{
  "n_layer": 8,
  "norm_place": "pre",
  "qk_norm": false,
  "attn_scale": 0.125,
  "init_std_up": 0.0247,
  "init_out_by_depth": true,
  "lr": 0.00935
}
Each number is 500 + 40 x the weight over its row's rms, rounded and kept within 0 to 999. Layers, rows and columns count from 0. Numbers have three digits each. The size before them is the row's rms in percent of the matrix's.

# down: layer 3 MLP down (transposed), 2560x640, rms 0.0528, rows 2155-2236, columns 320-399
# up: layer 3 MLP up, 2560x640, rms 0.0984, rows 2156-2236, columns 320-399
down2155 099:471495524584498450476492492552530477541457496529462468544479429529564522460525537599478435470528457550484552496501551479509515495499514551473491504494476453494462431512518550456586505498556507461547517457482515612499465497490498555531464556
up2156 104:557438437496449485476495518437468469493512502512491559504516552556476536576442537543469456442500467526475572500535511440462516510493504512565481490449454470574392532489531484549483519486513469534497518488534511499453462526483541562517430575
down2156 115:520508402504475548446500432504498454455482517527400528596525620463435522562519541474478520544559419614475530426551460444502555475474597510417493511528464502473479577493540523481441531481555513470528457455502495489465480499509504518522459518
up2157 097:433453465512502485469538450517422504530529441571475489544515521486452514492536536502481525557564480504578467481523510517461497488486440478480455500421423525531483509453471491472519543446439535490483480616527560470528476504563500511486498499
down2157 094:515507480434498501549442463449480494516467528475475502451494531555504493503471558516572375508516485439498476455441442543502464516479480446582494436542516491469469485506496536533507561513496443565490483475502517439453508483496565504526478522
up2158 097:513483488458543470511414550458498505529502493483481444488489512532435522524440471557472487599529487464440504509524448546514516537471558470532556499418479543526538500464567502500447482546437518484466524519446514485521451567541427474445496562
down2158 100:480536500534471529498482501523525519561450504587488441487486509540546497511497529497514525548472469474494528558406615555567544511521416557484485532479486541546521447510496486458518460390491490518494572517539556493505483475470551523441483553
up2159 090:560537443429478446440478489459518522483624418530494498503446503461537437529459508471444475476464559466517460467434474518543493534553505449539522505560467522561570469499460536481482552429511455461490458495510508478435498456558453477529426535
down2159 096:540557499556524560518483517446457455485418509543470503504444526561528510478477534521470421476615397455517459533485471465452514475497466567457586475483457488542463472501570449505580471550498539525550497498406557497494496518558478531426475448
up2160 118:556497515513510490640465511503489507548528435459486457510528521439538425455519534551529581489505551538469505526587457494534479451428522464500456499485511546467477513488460473526477516497404535548516440442488593461496515469547461501451456486
down2160 101:563457550521530474554502560510500488495401509545524468480515552540485430498539439521505602465466508438426445494522513486537468492479531512530589503443564508541460487538533514527446500514483494451465531479457533480618470464476477472486478470
up2161 090:396510544473512494540483548495437418489478499516512522521513501455431520494521477577414530425435524524459488439523497542469414530460490471495535568478473489440457477509474518495488523522470529486475469500518531551590495482487587531527488435
down2161 089:459448531537440547543489534513479521486474511490496587505520525468486545494504493548563454554450515474488503516489489483520497445481530535459486525491539474499586526536490428485597533553535494501456591443489473451411509505465533501455482492
up2162 093:529477531423472549557517502485466508480528516526500400558465525468478523471481507404467441492476474479534487601490520483488472476529541456514534561493484505523505463467590476469543487539488488550534508467464508485471518449483515438497482480
down2162 094:514589590516475576469513523535496555478518493439526482507453450494593474471536555563508445474464501510517484522532514552494546495457487498484510523499493532484570454503554501482468511529526474477494489526540536465467452412508455486551501449
up2163 104:492506514455562434449517557493476510525512543549482458500530406452523562462531528491450513555508566571548497499469456516512541530556548405387456506418458586562435452520538487537500503516564547461494552545433552495441564421524448538501535548
down2163 110:523513478628477506537445529522474448507453462413404448573432528486465410526485536493454510409515512484456560494474460518540430544481446501489554444590460488510573502460476451489519468487499526437544468519512517535483568512469510546508594493
up2164 101:533487576505488542470536536476483574547493579523482450514421469447475542547535523529489478461535523439556529482550519479525540494471502534409499523467549465488418458475515518454572544519502510476450424497528508493511513515491468518454508517
down2164 102:507506562520572465515480462542508528539429480594471532489523478521501524480520520524483536493493416530421493499512538459435558472553488506523469504494510524513534537521563477499503450472481496575468549454556471539547564535435481460496479524
up2165 092:467445503552521558430492475459529495525463549460438475524536543471507437538555417482493502504552505476499561568492472518449479542515511482513508423460552456472468497488512549441493513532399553446448492453538488479591466552508469483469501492
down2165 090:576514443485457447495438526474538487494507481460415587506491504469443466546401439390536460490504486454435588467520545458466500592540550549479547576454563470515485538506497546517478513531524533480469501522500546503549517488499408515532495506
up2166 103:520506579518485531480461497525574547523500512545509539523545480502508494517451502475498487505501523461491491493418471494497534452470483452543443522472479434505499466501534452529512545589554484485493483482482488546488556542550509530476489513
down2166 097:524557524524478462443511462550372535490504445519467411479466448482456482480495567502515458454471410493546533477470451552543545462455465532585522546504557529521505539460468516462540460482489507516471469539480519523504441547557441518435409499
up2167 101:557478537502512517519500492523524511502476498531492493445522478491522522490465571492518477507554509530482511484429525489553447529487476464520489558491526487518506473494563568411529575529527504492476537455504439504499427522520549480608516536
down2167 100:508479486465466452450532464442488455490519460534437520535511499477403456494492486563455553486486532546527513540524447464530450492551568487460544434551563485441512475484485497568557488473570469475508507541436466415464482460558481493527543523
up2168 108:462512500540473513549525502472488478516548542478403518448511500387522474477489470518425432457451503507471481509431540441450496518452520479573434483495455509477470543500539477441511468491465488494526454600547502500531493490462508471486559554
down2168 100:495498556544486545439525548524465463484437547584489508459484490505429496529523507576447507616500451483508504459426461441513453426472521498519530464529516512496525506503456538514512509541501421469506519489475454522507588557485560444561485484
up2169 093:504505519531627429520521555553511529455487437522449491481527471492512503593572477583540531436498590477545552564477589586519450399511536484521527520504602528491552381482451486475474493538477424499497428499485478428516489487528479473501475498
down2169 097:486522483531540524426527425556524461472423562512485456435505500512545510546522460550537546478512552447426557440555507492540470496545560523493455503490508462402509524501467528508570463509495482541464532506492493510466449481526487518521498512
up2170 111:515559509494489544434468493527577562441550426433533463444536488516519517493482459545475481497488502500478496518474484474481417488467472505502460476500525480489478520493509525597540417470486528488505558486468475511492446440488535431456439454
down2170 111:495512570546503525549485461488604522497490519504551461464477521526422472488529495536572508508502438525517533472573527458454560578443493524487553459451501529513520515471501474478511508486514450441447476509572494485495544484520536545456461465
up2171 095:542408540490456504443416529476529598528456526530448539485522594440488498461498524467426463497453478436489455518502557435533526503475448520428529505522464501527506474471492483504597441454471572587474498486513499532435463496497462590496539471
down2171 102:484476513480480534525482488454443474465529487525539491443463472529484509508520515559494500515519572411493547414538474506541505506518487428509472494433422470516478480528440511480518485550513587456516569429478499423483530547602473499433468552
up2172 095:531520470467523566390615549470545443472467498531535488508515503413450477557483534486461470449491483520514568527549508546475552528525463497511471485532539483476458551476572572529555532513551492477505500510408493464517480513485504521422516512
down2172 094:531575542487525495578493488507485458473488434509446495471527511454520428492541529505454489515564437504568513495512500621502512464535496553572499529541426487558420544538510485482532493480502466490520536468455485514578507535513511432585523568
up2173 090:576527486487576544456520383528424495493516467565483507433484520457584480489564507569488530531536435486447488513506501446489434529459493516461490478512512472533456474528540501504515520548419490510387540526502473507501526472467437488489504483
down2173 084:464492548561469453484437456456586524489496499545515527533527473499545513477459527542444503429520535525507450495502508559489493487437509503432484489424477474479546465463496569456532528550474480468550497484459458486561456431493515524509539500
up2174 089:476532568439508580471480521522522557482521602450456452498546457583442499453486531462491506477429515528595537521571534484524483551562533502469484538460561484418462499478466487488499595525444496558459543577556503590501509536504520429483577403
down2174 093:529495482521519534497537449455491491561433525514479500449517546530520485472427522488533470516504494514575467484495496489440504474449488478484559594448485492468524492472493498487556525561528509468537548504398521528511523513535459562521463507
up2175 096:500520498467526467447501567541506495486539493579450496556512444546511500458562559479438522560537448441483545518515476496483507519511524461503480440429466527556528477540448477464452461536522488497489548519402458520430505478500474504467490463
down2175 101:521459548511583563489519570563484539488576602484549489478494503542529439556537456425514434492489458520516484482388432527487479512437522504571477500491460517448562427511462468489460511540590427491481503531506538447536508579515482537474502485
up2176 095:490525496493455455475406558456470461365531579535591533519384550545521531469444564416516462474466547453485474488518541571497507481402515512511525468496434551516561449470526527473464566544524513444518487412490423511499526557541571561494460474
down2176 086:482509465455527566497463537504518498452448513528513546500520492504461540446556535487378513469530511478435550523562522512476569479505504489474491528504494491499487513482536438514522492492492483498525514482499552462512498545535411478526511509
up2177 104:505506462503523525484490536530478519533588484583505477537493509494493491577477487526474556526453513461534539516521462522610578562555480433517469462521497531466521535530536566490491495450520518565535486484443432493485499513486486506565454490
down2177 101:500520492426459457532510470453504502566480551481529571476490488541529472558508543482435511509493474523476452481470466442450473507499431511562510525472486491477478415528470515449513482491549514513570538545588453475494454464385498499414493503
up2178 095:525503494497537524551477523535470548487527515500517461491481500530535522448540585500514495545483516438551512483588433538539558525506571505529536491463506550505492495422530523529485558468523555489553584513455559454554489541444550485497570481
down2178 100:520510519474440536529519523513527515521463441460419501505458504456522525424478500523557465439529441511541352562423543494511496461495535480511474508496494552508521427541526468483589456553414491440475474513529476542494506523535485481498490435
up2179 101:472504465462506546558428453524489468456489494498471459497458518467559497528461505489536504495496556504471590491547496491442526531539484482466495490496505489437510462519572480506484510478422504539499462517547448520432515418481399519442463509
down2179 098:536535439478473474517421507514484470529515459489513504489439450548456459554462520478422464480506512540539411550502506571430521534496445494477511509520460547523551501528486506484491451510498531529561511519385549499527499497483463501487599446
up2180 106:470524446554531480511466425445469455481504563505509485486483495523528578532486508567443563530522584454485509534458468473486488482489407465463549440542524615556553517478441479502447519412505471566578539563536495508541434489553415489406506501
down2180 105:561537473512484555459416613488428498540526502522402454418456587450519499473490521408505472502532523441459473410497508492484567478537546508517453475529487480587487431489509523474442535491510484481532473456539542499554523584485492533471548579
up2181 090:481439489479476517516499476470542589468547516423492525571492637486556480439482483517559543387544523460546471594504560534499514580531548543503442507470478550585524565546537532525480484556464479459483556491549562517523517489529438520468493430
down2181 094:468481504541497465477486475512507537530466519482543536495466444496476462517438519473475518467478493528514453428462525488501529478417541462472539534538455503500449497513471502474431457506491541443466436458514457542522543473486554505523461512
up2182 102:476531549498478565553506512517364448486446512443451423502477450511539598490523554490523539557558428539502501522474500563453478481528459477494486526484551489428546392485432524512441418542567558508504462486527495497495566474533480490420466513
down2182 108:481534491451438546419493461572502438451511501495570477501491465428481512475531592520463483480519477482530492491490554487520566504487480497495510507519483484549441445555496473524503521497471509460518483463480537523493563481581555507489465465
up2183 094:395447533477498480495475529512486490461575475542516472523491481536543504458523474480549474450584553518519507589539482490502527450489507471592487440432479520546490550505492485506457505500444475502624522604455453505454527501429451459523518477
down2183 101:447548537423499475536515499505469513413441455507482517476503528510500479524496459484561539462494497509499521476561461453451441401484556500557506567461458397497486519527474528525489503409557472517559547475514512536502586539529413475513512518
up2184 103:524581534491462544518436442514548478476553534459518376594518522475539530503504498527413485510398548398496447492528519445503525583499579533524506530483516499460407467490504489488418524521417476459523562529527506504517532541470408492433509468
down2184 104:417439524509509513508483527537482480481445513441499540499487438580500470497507518483501435481580521509448510525477530457534505536503447440558483542505475495554522482519553450489580560492502497506551480478487542510499523455540493464460472446
up2185 080:556520478575518483495491536432494516477485482451432488498503532487522455471502454490535551481519498505512485394504503548478487460521442589513497584503408490488539455462532465518543523508490480486458499490482494476470606506514527484511513510
down2185 083:498466499483487542470491518473570458480495551456543490470472489483502477508455524449465469510493555482502513539485481527548549504530498510475470416479515478508486508490469523521480544527544502402540490544526487513439459501498548391513432507
up2186 118:503502520465453556488532430550494482443535486509553482460482428520465437505507511536459506478491404532522453525537497550445473491508430528546528515531540481483467442499452475488524514570472481457461460499458485501452455537459487511445458556
down2186 113:512500481544541503491519565559463487456462404522470523527457517468455480481489516424579499494466511561451360450526437541555515551517480494529499555464557538476555512560448527469501445493480447465462505491519575416534452540475505470444501467
up2187 093:449449487481555532536457588494493453514509454469527483498472493637432504509541469407487482444511525485473560580502496591486508432473447545477502503513485466528562494481539454580440563454505546467423531481551427482507470520461510458525522462
down2187 087:493508542481492515547534493432547517523470504484588517528538500490527499514437527527483511476481465492522462557489546453597462529441535442565455525527428515492513580486524472387543487474490453478542500543467479533495535539409502534582515498
up2188 101:474487474559416425505446487497519558497482518547502463442532479589500537467500569507461478495490485455457528585471492486549459536496528514495485503556538514514569551487458509433564450512579561478543468562523517529439545487514464503572439538
down2188 102:462511525522481548463531498444481554543416514449488452491511442535447501502510476416594558501520517517504521536522534442498494513493386499525528496503455533528512501514513546601551504433451553470556436439489548538546549471545483478465475522
up2189 095:490458462454501458466544494471567509529509485526479479514505574503537536515445474581528442526542487542468551461553468479456468521508488499485518515463534537504568489438490528519483447478447472530467480523463476513405600551519522529491532478
down2189 096:523454561470438415515517551568523396521491482497531492498442439488541485467562527466453425429411393506499503568564409540455468472490550458479459555545482439598535525478543592485501473446574495489483462505503432541490514506538497530549513556
up2190 093:532479580562447442544514626475607477498506445462511468464546540434486477519554473475444406477507474539504490523558476483554459478583451406539505429503509488486499434512573495449501555420548486506488452437500549521496593494520566526521464530
down2190 088:519510452464499504491514529572483546482452490467464488434437511516571536447534498479470528504523579454524510548565486464498495517460522506451443539542494521487484532492422503481521505456540407488486489523539520471554498479436440501444450439
up2191 099:539525459437511511480553569419492565543519482564532514465468485499531474542571460530475449530517530510508507457523470475542517427516505537493486526477534447518510463518467562469578519412457532501467445519496461507500499467564434528583528529
down2191 098:487547541513499542566492515464505538466429483492506517515488514464469587473519482510488460496572510477503467468542523491469507473467521489537545526489513525468539505473545492451503539447551473514489507465518505496546468549489534458519471476
up2192 089:501465439530488491500484513465517471467494467445508520504590507518471502603406535439526568560437541498519530488482534489446493564454491452571461594451567474530477471559424446519605481494505502510572535475477572507495540513511503468495506441
down2192 087:467506552501480455464483487604439498517419462508456451489412487464488500493481494535528497490559489504539550425520486426492491566506494483517489435511437497482523534441452517543426589444506546485530548523547488500488453487518514517502530490
up2193 096:505481463463485497491498569499522505529503440477479544547517505540488546498500516468409478487497518557537498544558495457547502531511457501473503523492504500450514537495570473526493544445461447473500411550482461505483534446530470507567545520
down2193 096:464529497502597502481516527556470524512467528503497504500509484480528453523530539479477538445499460560510523522486447460488515499536482583568496508521489498500506510533478503491480543482530539527492551565484587517486515521511496572439423486
up2194 097:493470515488543532474509578606529522445501549535499488564534529533483500448492534482564477503443484436478507463510557474513502507544529532541563457554508511497534569510489469467547585483427429495470526468479528501536530501561473490520496548
down2194 097:511508519521475502465441487553490496564516442506464618519558487451550585442557499548477575522622482530491525530518484452422450481437517523450513563473453513510493568561515430536508481513505522495479590435494499564538459513518534624548508502
up2195 096:500513526527423500525567465486462479478532567494479433458529468502500463486455511528473464433489506526455512423465500479492495515567532451469564521411557537495511590450500442541472477479501489475490533513542543504514514553441501481465493403
down2195 098:494597531483519470520428502501542479530465509555464555434507500497509541429540493515547483551468444482533486516417545498542482467437524489469517560475473496444522523564442491521582552533516525508508453468500517509480507420557476473545548538
up2196 127:473514470464500529489572464517465539542514592520464531544489431501494527485519465483480475438509496465527596505491519491493484484528487473551561424490533502437519476470487551477511591514459470512449536508528503536478468479521467522544494480
down2196 141:518462443424483576474491442508575490512482475479524448500515544466505475401506508526483577546619512568435454544503516541497438543505383490423439564483486451474476458553516462565549491478537488556532512491483542511524571499563534492514537481
up2197 106:530594478492500538483493484500517547588465504462441568497432442530493544486494520461558484545548471529455583537480432484404498502494448437561535449504529498560533501433480499524545523516526522421526464426499508506535484506526513520504544413
down2197 099:473505442575435427449478441424488489496494460458502457524497488456485468533508431535505558473458545480437464440499473514458446523544521454472619543531443489502506463547481524528518470502502463533476524542474562479500378551484506472440481471
up2198 098:466533498468477494467490443537497561472499546495514479474507499492521523479455527460502474498511437487497516494570502486514531526501527490475526476528578429468482444549528514585452561535438604528509486505502475510473568558477524483518491538
down2198 103:449525510531424448488511470469452461502460509408448528520522488437479559499450432517489506514500493391549436499495494497485528500560521430507463480481543492495496535446463496501486546445494455532405485539415509519460440502566527486436473508
up2199 098:541529537474535478495543451457526515495482517488501558407487515529547496473575451446437520480519517523464477442454468517481448490525543527463513593523463538536532518544484522473518503458476465445544438393453498499494479458551494457502541443
down2199 092:547459486442556546524519469504500459505533465481519479497435508477440521472475489498519452545575421521513526518420565513486426533538464510568514491455489560499500515582460495501542500457574475529543510569508412503467520507458556472486537462
up2200 096:511465521489519500479528510586527504501515489479530517490463461509540446485517525582487468500445515515487526461547542535486505550516539504485531446555507522510527498516546521429535474422520546491514467428454552497458465449481478498434579439
down2200 100:502516527523537474501512428630521573524506506537505471488521468589438467510449502484468545551480467553517541484573521482491547484526481517507548539503513446483563566568509424503554499460489523536581464417546542496456473529493455481480475540
up2201 095:541456500452538515536432506530527490410464469494429424559553535483524551498554582476463503461495509456535424487421593472498486511536508518551491501463574523492485464560495507437476502491438447496508551466514488565530445464507521409595499470
down2201 096:483471416479508533500544521453493503484398399477516443488450499538557501494517513452521504476457465441544470495482475509529540501464441487490518481495561609468485520530585540494498579505450469517457537528570585433484494494538476514506427567
up2202 098:507521486476442467496510522506525537522460469476492522486515477508531495430493524490519473441547433542472478491473508574486548513432536532482476473503429521502539490524493523435511520505475579545442558461427565498510520522442581521510459505
down2202 102:456498516470458505442566480533508504527419486545530515461491449535493540454564494486545501512485472530432484450457526465475465535450473551476432484411507472548525471554423560472569575468415564512489471455419474454518559422560563482499484496
up2203 103:464535464466515378533441487475473483503485568566523529553509586509479571510498482524481473455483525438457449475528479421506520520433528583487542498484476570565522514456480501561444471498507458404494517573433507580451511526468496448512529418
down2203 112:516441515532572456481480528511480430508642500460510550474440450472450498424545541496551503498439463508470469497493535496524597508520481482398535471595514536500451504422496490548469482571416374483463498529519468461563398465466483492473401575
up2204 095:459476541485492622483473472491511465514557540499464580553512494435484513543476550536596514492411492539477487473483536529542456553526455473470483559528534506480470513466524482453524491579522556526517403535414573547454506542534495518492443504
down2204 091:472467500452562425563491448555499529463414586470534463547470477591504479448436483503491528500550458496546517518479470518433537507500555504489484487511449549471464456505571547536511577507542476478434498568456451458569487523479557545406468530
up2205 101:519514487429481586549599495508562499470532566534441533509537484554489537530467483458495450478507511510456534544586543466505580508467493508489479475484523465469506500461430439535513485510447484492585520557456534538522496518554476503569433542
down2205 099:509485531494486470532435559423502451458503466436459488433562573437477447458550474623532531465522541517477504494399521532514464544528475483499579526483475548580470529542530551529518478485480482483518488464457524529512555407505525436474572553
up2206 094:493493514492551387565517441422422530510593551482545490510518493479510498569417582543459450520443508469495570486526502464492507508500478454476528526520423552515542452459449321536534509561457525486499513474489505544515589451529515455555483568
down2206 093:475556494555499519549613500478526479467400515425556565563513459497537511562467494490468487508558533520536450483475597484516499563498522496527572554514475528458524514509568504512488480549487513454465481518483532586522491504476481557474454567
up2207 093:505402546496406505488460467508540465542453474552516461451537584474574554474503483457502505554508458418409558534509530487537582483539444557538501462470515499459588548471549539581451542523496469436494549500512500517455454462518506492443502454
down2207 096:526432494502445519479511505442492454502491528480549491507543541494509507473529470559438575513512547418526562484461502458483559552449508452482513493486460477491541467524456385546470473440410506487531498513527488492497516577488526517476504417
up2208 085:485523403502513505405491518487489497460533501542496438479532483523504514533554477560566475532474505501505526559632488444516626529501480525488486536524494511469460551468503507550512518532474559470505408531554545465433541517445496600528470522
down2208 089:493529458520480510522569505446499511526506541447547478501494456509521425522515515493519510488423528479534461458483480447432427491563531485464453452519529535503483473533486449519569466510453552449547507446501556563492506460536537455454474522
up2209 099:504513470518561469532499531475505520534533519525538407534479525460529502462479509472498514530476524497451552487516479497451513497511509540572545438473495528492528486435518514415452544420513474555492480530524512541544533534474541485571568514
down2209 088:533501439458531515514480513457508564505496529444504487561540515448564463451589453486499511484527504505557517506501503513512478486512522455459528482515529494490483524502496529503490560413528495488417479536480427461519550504434460471524543523
up2210 097:505502468531573509457427541494528451431611536490533530495531534477495443502550496463544487470543488506493459479575435492449471506508521469509468530497507485468540467488490500477481482517514461532544525445581562493478621430413463455514494544
down2210 096:494501463517489483478461498560494511475532551507534541459513516496468445497523517535544521534473462470496474520489504510484493506512497516485514472511439538512490477541463477469445522499456491495545559435532542544537513444527509513526470526
up2211 089:422490483492513474541559538521516433469514395539520474531462487469453503511522505522555499485477520446534461553569569505463503475513495462519478456626505514517479541500520495520462530481473550508491420436489464509434512512418538528524453536
down2211 091:517530510500544475640585465480549488458499496468524488582455434450536482566593568510507467441407481479513471522442510505467491517490529583480476505526572532546505498525493434546530420496536440523486435531458527434509529512531500584547460487
up2212 101:520504537481534559462515493485520429490435474441506488521556478511553481536460479511495490493455471546533438460426445460523471474577488496487501495500491494479507478541491521527502485475509393488475470435534524560543484419545505513535519614
down2212 099:453440518522527458503480418539554562458510503530484440560516545513517527451498532514517516508491506508474524544549489465511516410505570553547528500483519521493422542551516547497497461514545491524476496477537470554597511509581578535542485557
up2213 107:485489514548434499506491486467474457486530550442542511542495520502520427505518526472509450481453504505511513475526433487555446574506494552535516507480529463503510524453483488449503541494517536495514460464576501492527473490468454503502518449
down2213 112:450436534462596511498451435503520511485497486523464507549590569540535528505429510458503516466588469493520474454544470531532497453507509556517547539523510549544444596535458535450492514504542489559540452515521495464454497482527524491482479516
up2214 089:473508463405554541464557462525565542498511546526549418461488501505497518492554491496480474533517556551482511570445497520489475538468520430451476518555563554480456444479483502524489478444491593454578482613489466519475472439462452454510586470
down2214 093:478505610505441491513511562525522514533443530492460518602565532491464461545516491582598563574508583549502502517529467538477494520548438534528553459484496544554583506591527549477500469462509454494482445517471444436490513512419470545521507468
up2215 093:553584541453523537554512565448473572452573554506495528514478551530486532570478549465470491502484444515514585443558500527544510509534433444511505483522522469571545405433455512575508567489490531481457495532494483518467531457465452497485526557
down2215 088:496482505496459447532403460514569523518460460507530510510512608509538486524459535500519453473458526495512406531547490514576513474504549516519479505533549504484560492600514475471539512511541548469523532509488494508473432570463501525541518369
up2216 096:476540532420549497544463524489533465538501506565508518481497447458509427499520521495543462464503454572493435563539474503479446503500516475470493518453566503475552460429528458453524538372466484485535474469538440496595510489527519552489513473
down2216 097:450438492396487485505461493508518497432420442422460501509534519476465468492450512468485483510513551464538490505529498463463500456540490465472481472484511523556510509493516564479535486436442515571464555512543533508549525533526528506545515527
up2217 100:476498512575505483505499540471563501519466549534519507490463507509538477485541443517493465528453449481481502529502503393545538571442522497489564541511539511493499512426520528486472499478487519553533483439487497492463478476477424549455517466
down2217 100:475432522517538534509501501480454500505423463523562562588460521480482550527555499539466554460482480474500547527533473574464520484525471471505516505568428500505517453554452511514567528524497495459476569477448436520488507469548435433527501498
up2218 093:488497508553500449531548530500432484478509446509465538583444511463527574525502511498498511440491555439558456418508434515560493518549414490519469518543471518488465545475496539534515512486563524463486497537477523529496538457494534479473558470
down2218 089:437486448488479533528507402523524504472466440508479559498499509494549493410474543438580507548454354430467507460493450442523447599516500525498548447495595546517436509589505541422445447504521478480494467518469481426478516473478463471580460480
up2219 094:470565536488499508563429450567540454413502500448510474519521507553557531512457518448452486512506510468450447471511525468546469455491535518456459491474505576496559522471522437487520467483517522465477515547462484436473495500508556458530408440
down2219 102:545568422498518529554466531564513642515478496474456465553422562518572526459532473431541534506566501519519464482502552493453500533434557442439483494451506470492518519488525472501554491502526531474458574462515500424437481542500491526506533556
up2220 102:487456506596431470549470557508496535511503462482509493486598516521486534525484581486555482532518454522445477543580517474447533472436511525505536484522501529549427600531539482558450443461475526472565515473474522557508464562525534462449551462
down2220 103:526536517461513530530440500490527527475531441465544542521487478503499454507463454461493505488481461578424515478535519543453514541464514547513437478515459511477516455535498540532478518512511504462554533457498535438454466570585489558465444548
up2221 102:498535522510522459512460445518520521516502473480444492487476502553434481553506511454455534488532519499549503539427524503540438510478467486491504614555485534500545429480514540491492500498453445477468496419521522477501497476443491541578499542
down2221 101:556448508486405493478450570544470493473524477517504483490509517477492512485518508430459518471478476552504538535507512488531543529509563527530536579522459471429550424535465501531486543516466545558519485424434471452515487488443546474476502463
up2222 100:522480497487457476513535511519553535489539564488433543512453466445506491512526483428512525499430534515483472475554545540533544500502516473483530555455466515533580545446552503424515499525492540525482456526545480537484546409517466479489495563
down2222 100:487578480507497468510460430517465497434419541485515517596580511424454543471462493474493562459516443434483461564497514462475488478524424516499538438485558526462456506547469546469508507482502450458470529417442510496527486507501477492487478483
up2223 097:454521473475529498546503498424501424482537445594489467473487534509526524476547526518484505440447451425508505467492507495526466514522429467523580415552550517525536513529606466602471460542509460497489549497525517511479566475595527553487473515
down2223 102:487461556535490481517550467415511435508503473488503463452448536516458511459561557486535524463490495472497487444446575452524503522455469394501486474536569507416521597473489450518491407442533426550519499497481531420494484506549470528538539486
up2224 096:531411534531577520484492527468536453472548497505559530507491375560484577472506498517452553557552454483545508453428568495511540482455465503579531537498522493444441483538503508513471427423512417498513572470589579531521500447541494440422523529
down2224 094:417538534495504459506559463543443567565494472468462509496467538460588558537471556474477457416507455532436481555603438456569517521525514498444546521547480520500535508436490560519486539472486612520502489487480392554538470496472538572561534480
up2225 092:482568477445540542541576550500503483511576478492534489414537507562486509424431562510472456504467496514483506506490543519491477486502457490553459546513462528504575514520470491556511515452514500483540476478521493551526510522577548470491444531
down2225 093:524460513437509477480488453499474464483483573546527448496482509502516484568440459513516480394469517502510490560556466473491458483540530555535538495536530477528459559467485487491486475449443549469493449502470482500577514421467484513543469449
up2226 095:528515492461477526494448525590471507470525464441490443609479509542484498503462499430477517545548508485524515527536510512444469533531536486503474512501552419530490453436525465558601510517512454482502505515476501523469433533485535522533516482
down2226 102:475487498481493541444545517518444491483479440535531547543541509459423470523441512515521460551557472464419546494436490537518531482471457517592526452531414457593499477511460490500511526560525502528469580485492444518519482491481532512506560427
up2227 104:540470485547476543502482563520535565548470532509507520446479509543508585494471549516555510586479460545524495504564500463533523448459434564519491473509582489549538483510554486519504564487443564546508457536552474482495479493491508441507487480
down2227 100:567565479447487488458459530496450485461469463544504448490547542548527450580505517533451422518545481530495474517491521477558498423469505533587487521439474485497491541464454438513477443483478483436490494480594558566482543512509386549426485513
up2228 136:514595525499503521544493534476464517510564535508517471490479528471559524512501497548517494446561512483500523586556494495460500570476540444540524537459488499541421559520464511532492512512480547547431530519488559517452546582529505460500470457
down2228 122:458559446469515579441634507528511525560507553477542418471506526543548442468521487465504491522468533486493521509484467482527469520514425498499368567499503454526444437525516449524486598547479487499493530479497510424572483497485499494504554439
up2229 088:483549438500550536492503506476513504528578490485492527490534479584490532568520458546565485479516465474574571447547515509526496523484562507441456469492472519462533469518458535509491577495457460491550622507522503490530520561532480499481500494
down2229 091:512420446545500567579457533500476585518590536538509493454500472505512471498499509497504474557467488508515513523553514579466543462511499550544454578482501536548493515453561502585575489549516535503497450484525502497502457455436562504610503583
up2230 104:435588453575532484493447469576547471545515536527512562490540539516488455573473491481487540492482420534507458531513562487489466479489475533544510448512480489481484598551497497517495452517455583498474505490531479530480453528412518519554458453
down2230 103:499513501500443531518510504489505531489442413484543531524456443531486549421557528496468487512458549516466586534509526495519501528567539467492463515512448464421476468473546554505495546435460536489449422503545427498518480528554459451466546466
up2231 101:508495552470498452589491423457505476512540445512477443455459490489506557505525463449523460476418520397403564437528557479513490448428542566504515438499508445577431479529526570585548501466541423525504519576466508486524546515564541572511481492
down2231 115:511483518502561433513472530510563440488445430509482506504453496587573457510508482541471477476550497484471475490547492541504523417505536502501546524477517449433550476554538567577472475447532522474472537491457481467514503502502525462484416526
up2232 098:512551478449448553483508509537487547524487563487488541507485494519507456491572565451470503544516557461504587520521582506453450453510581520454496510458486470484457504497552482502438506536486508527426527502469548510476518523546499473519444504
down2232 095:566500516453471503533506535461542552505509575515494508540499522429447494487511543505449549534538479525522474536546472511452477577461477465513480531581524551513469500542516477509513411493504493497429478531502508472453533477434561503522607528
up2233 088:560395513479495500549435503530451464490534534512523477466608516534492428556442565486475568465378531542490506549460449503469568496497490517566528448558456439533514555472567561514452431477557504522471464519537460479486492561541526560500559576
down2233 089:480495434512501483552537499584513486544463503505519486488486543462469474462458535551513575484524521474530459502464493491431579488485508514535507555530512524538554525502450484536544560565537466496490491511548529450459488479467539541429510461
up2234 123:498509489465455506526531494471538541531525586487500403497515534438532536512492518485480476552497493438512530589493472547548537402555484541426531579411504463526504474483553525477520545498440539502472411515473543515498421499532467507470544510
down2234 114:454513530489498487455446530529479555494475438591481480458501506525562559475479550480455570530570547484474500513426576494478495454557571487509493475573489533477549511557474479526445506558409531594510516505532547479533460510501365482535442451
up2235 108:532460560505457559497442509529503514469480550447458498459489519545430479484518531464477467497560546527539496480513480475511454537519516488475468490562544416490430586497495486405540497517509521504495452483498530546522550407453475588493514520
down2235 103:476492471521487469525515441530534499599535537561540475488552504499538451458490573513557539521402524480517497514555485536436549436459487475497527531538510504569473489473496466619531513435490538507468513481576506451535518525472537484538518517
up2236 095:529481491471481496517517593556504536461461482469478493514450502435571506497547515520492532493496510385428447473465511499532537526529473492520551516439435497541515516482554541521477527536508443484439492432569531563479502497585445403523556503
down2236 090:480469558492454548528493513557474491525512477439531473476541422531491483536497429484561479535438508531563515452538428557501475482532442530511586531499511497453524370481474524545499547481553469513507531513498477532516486478404497499496568461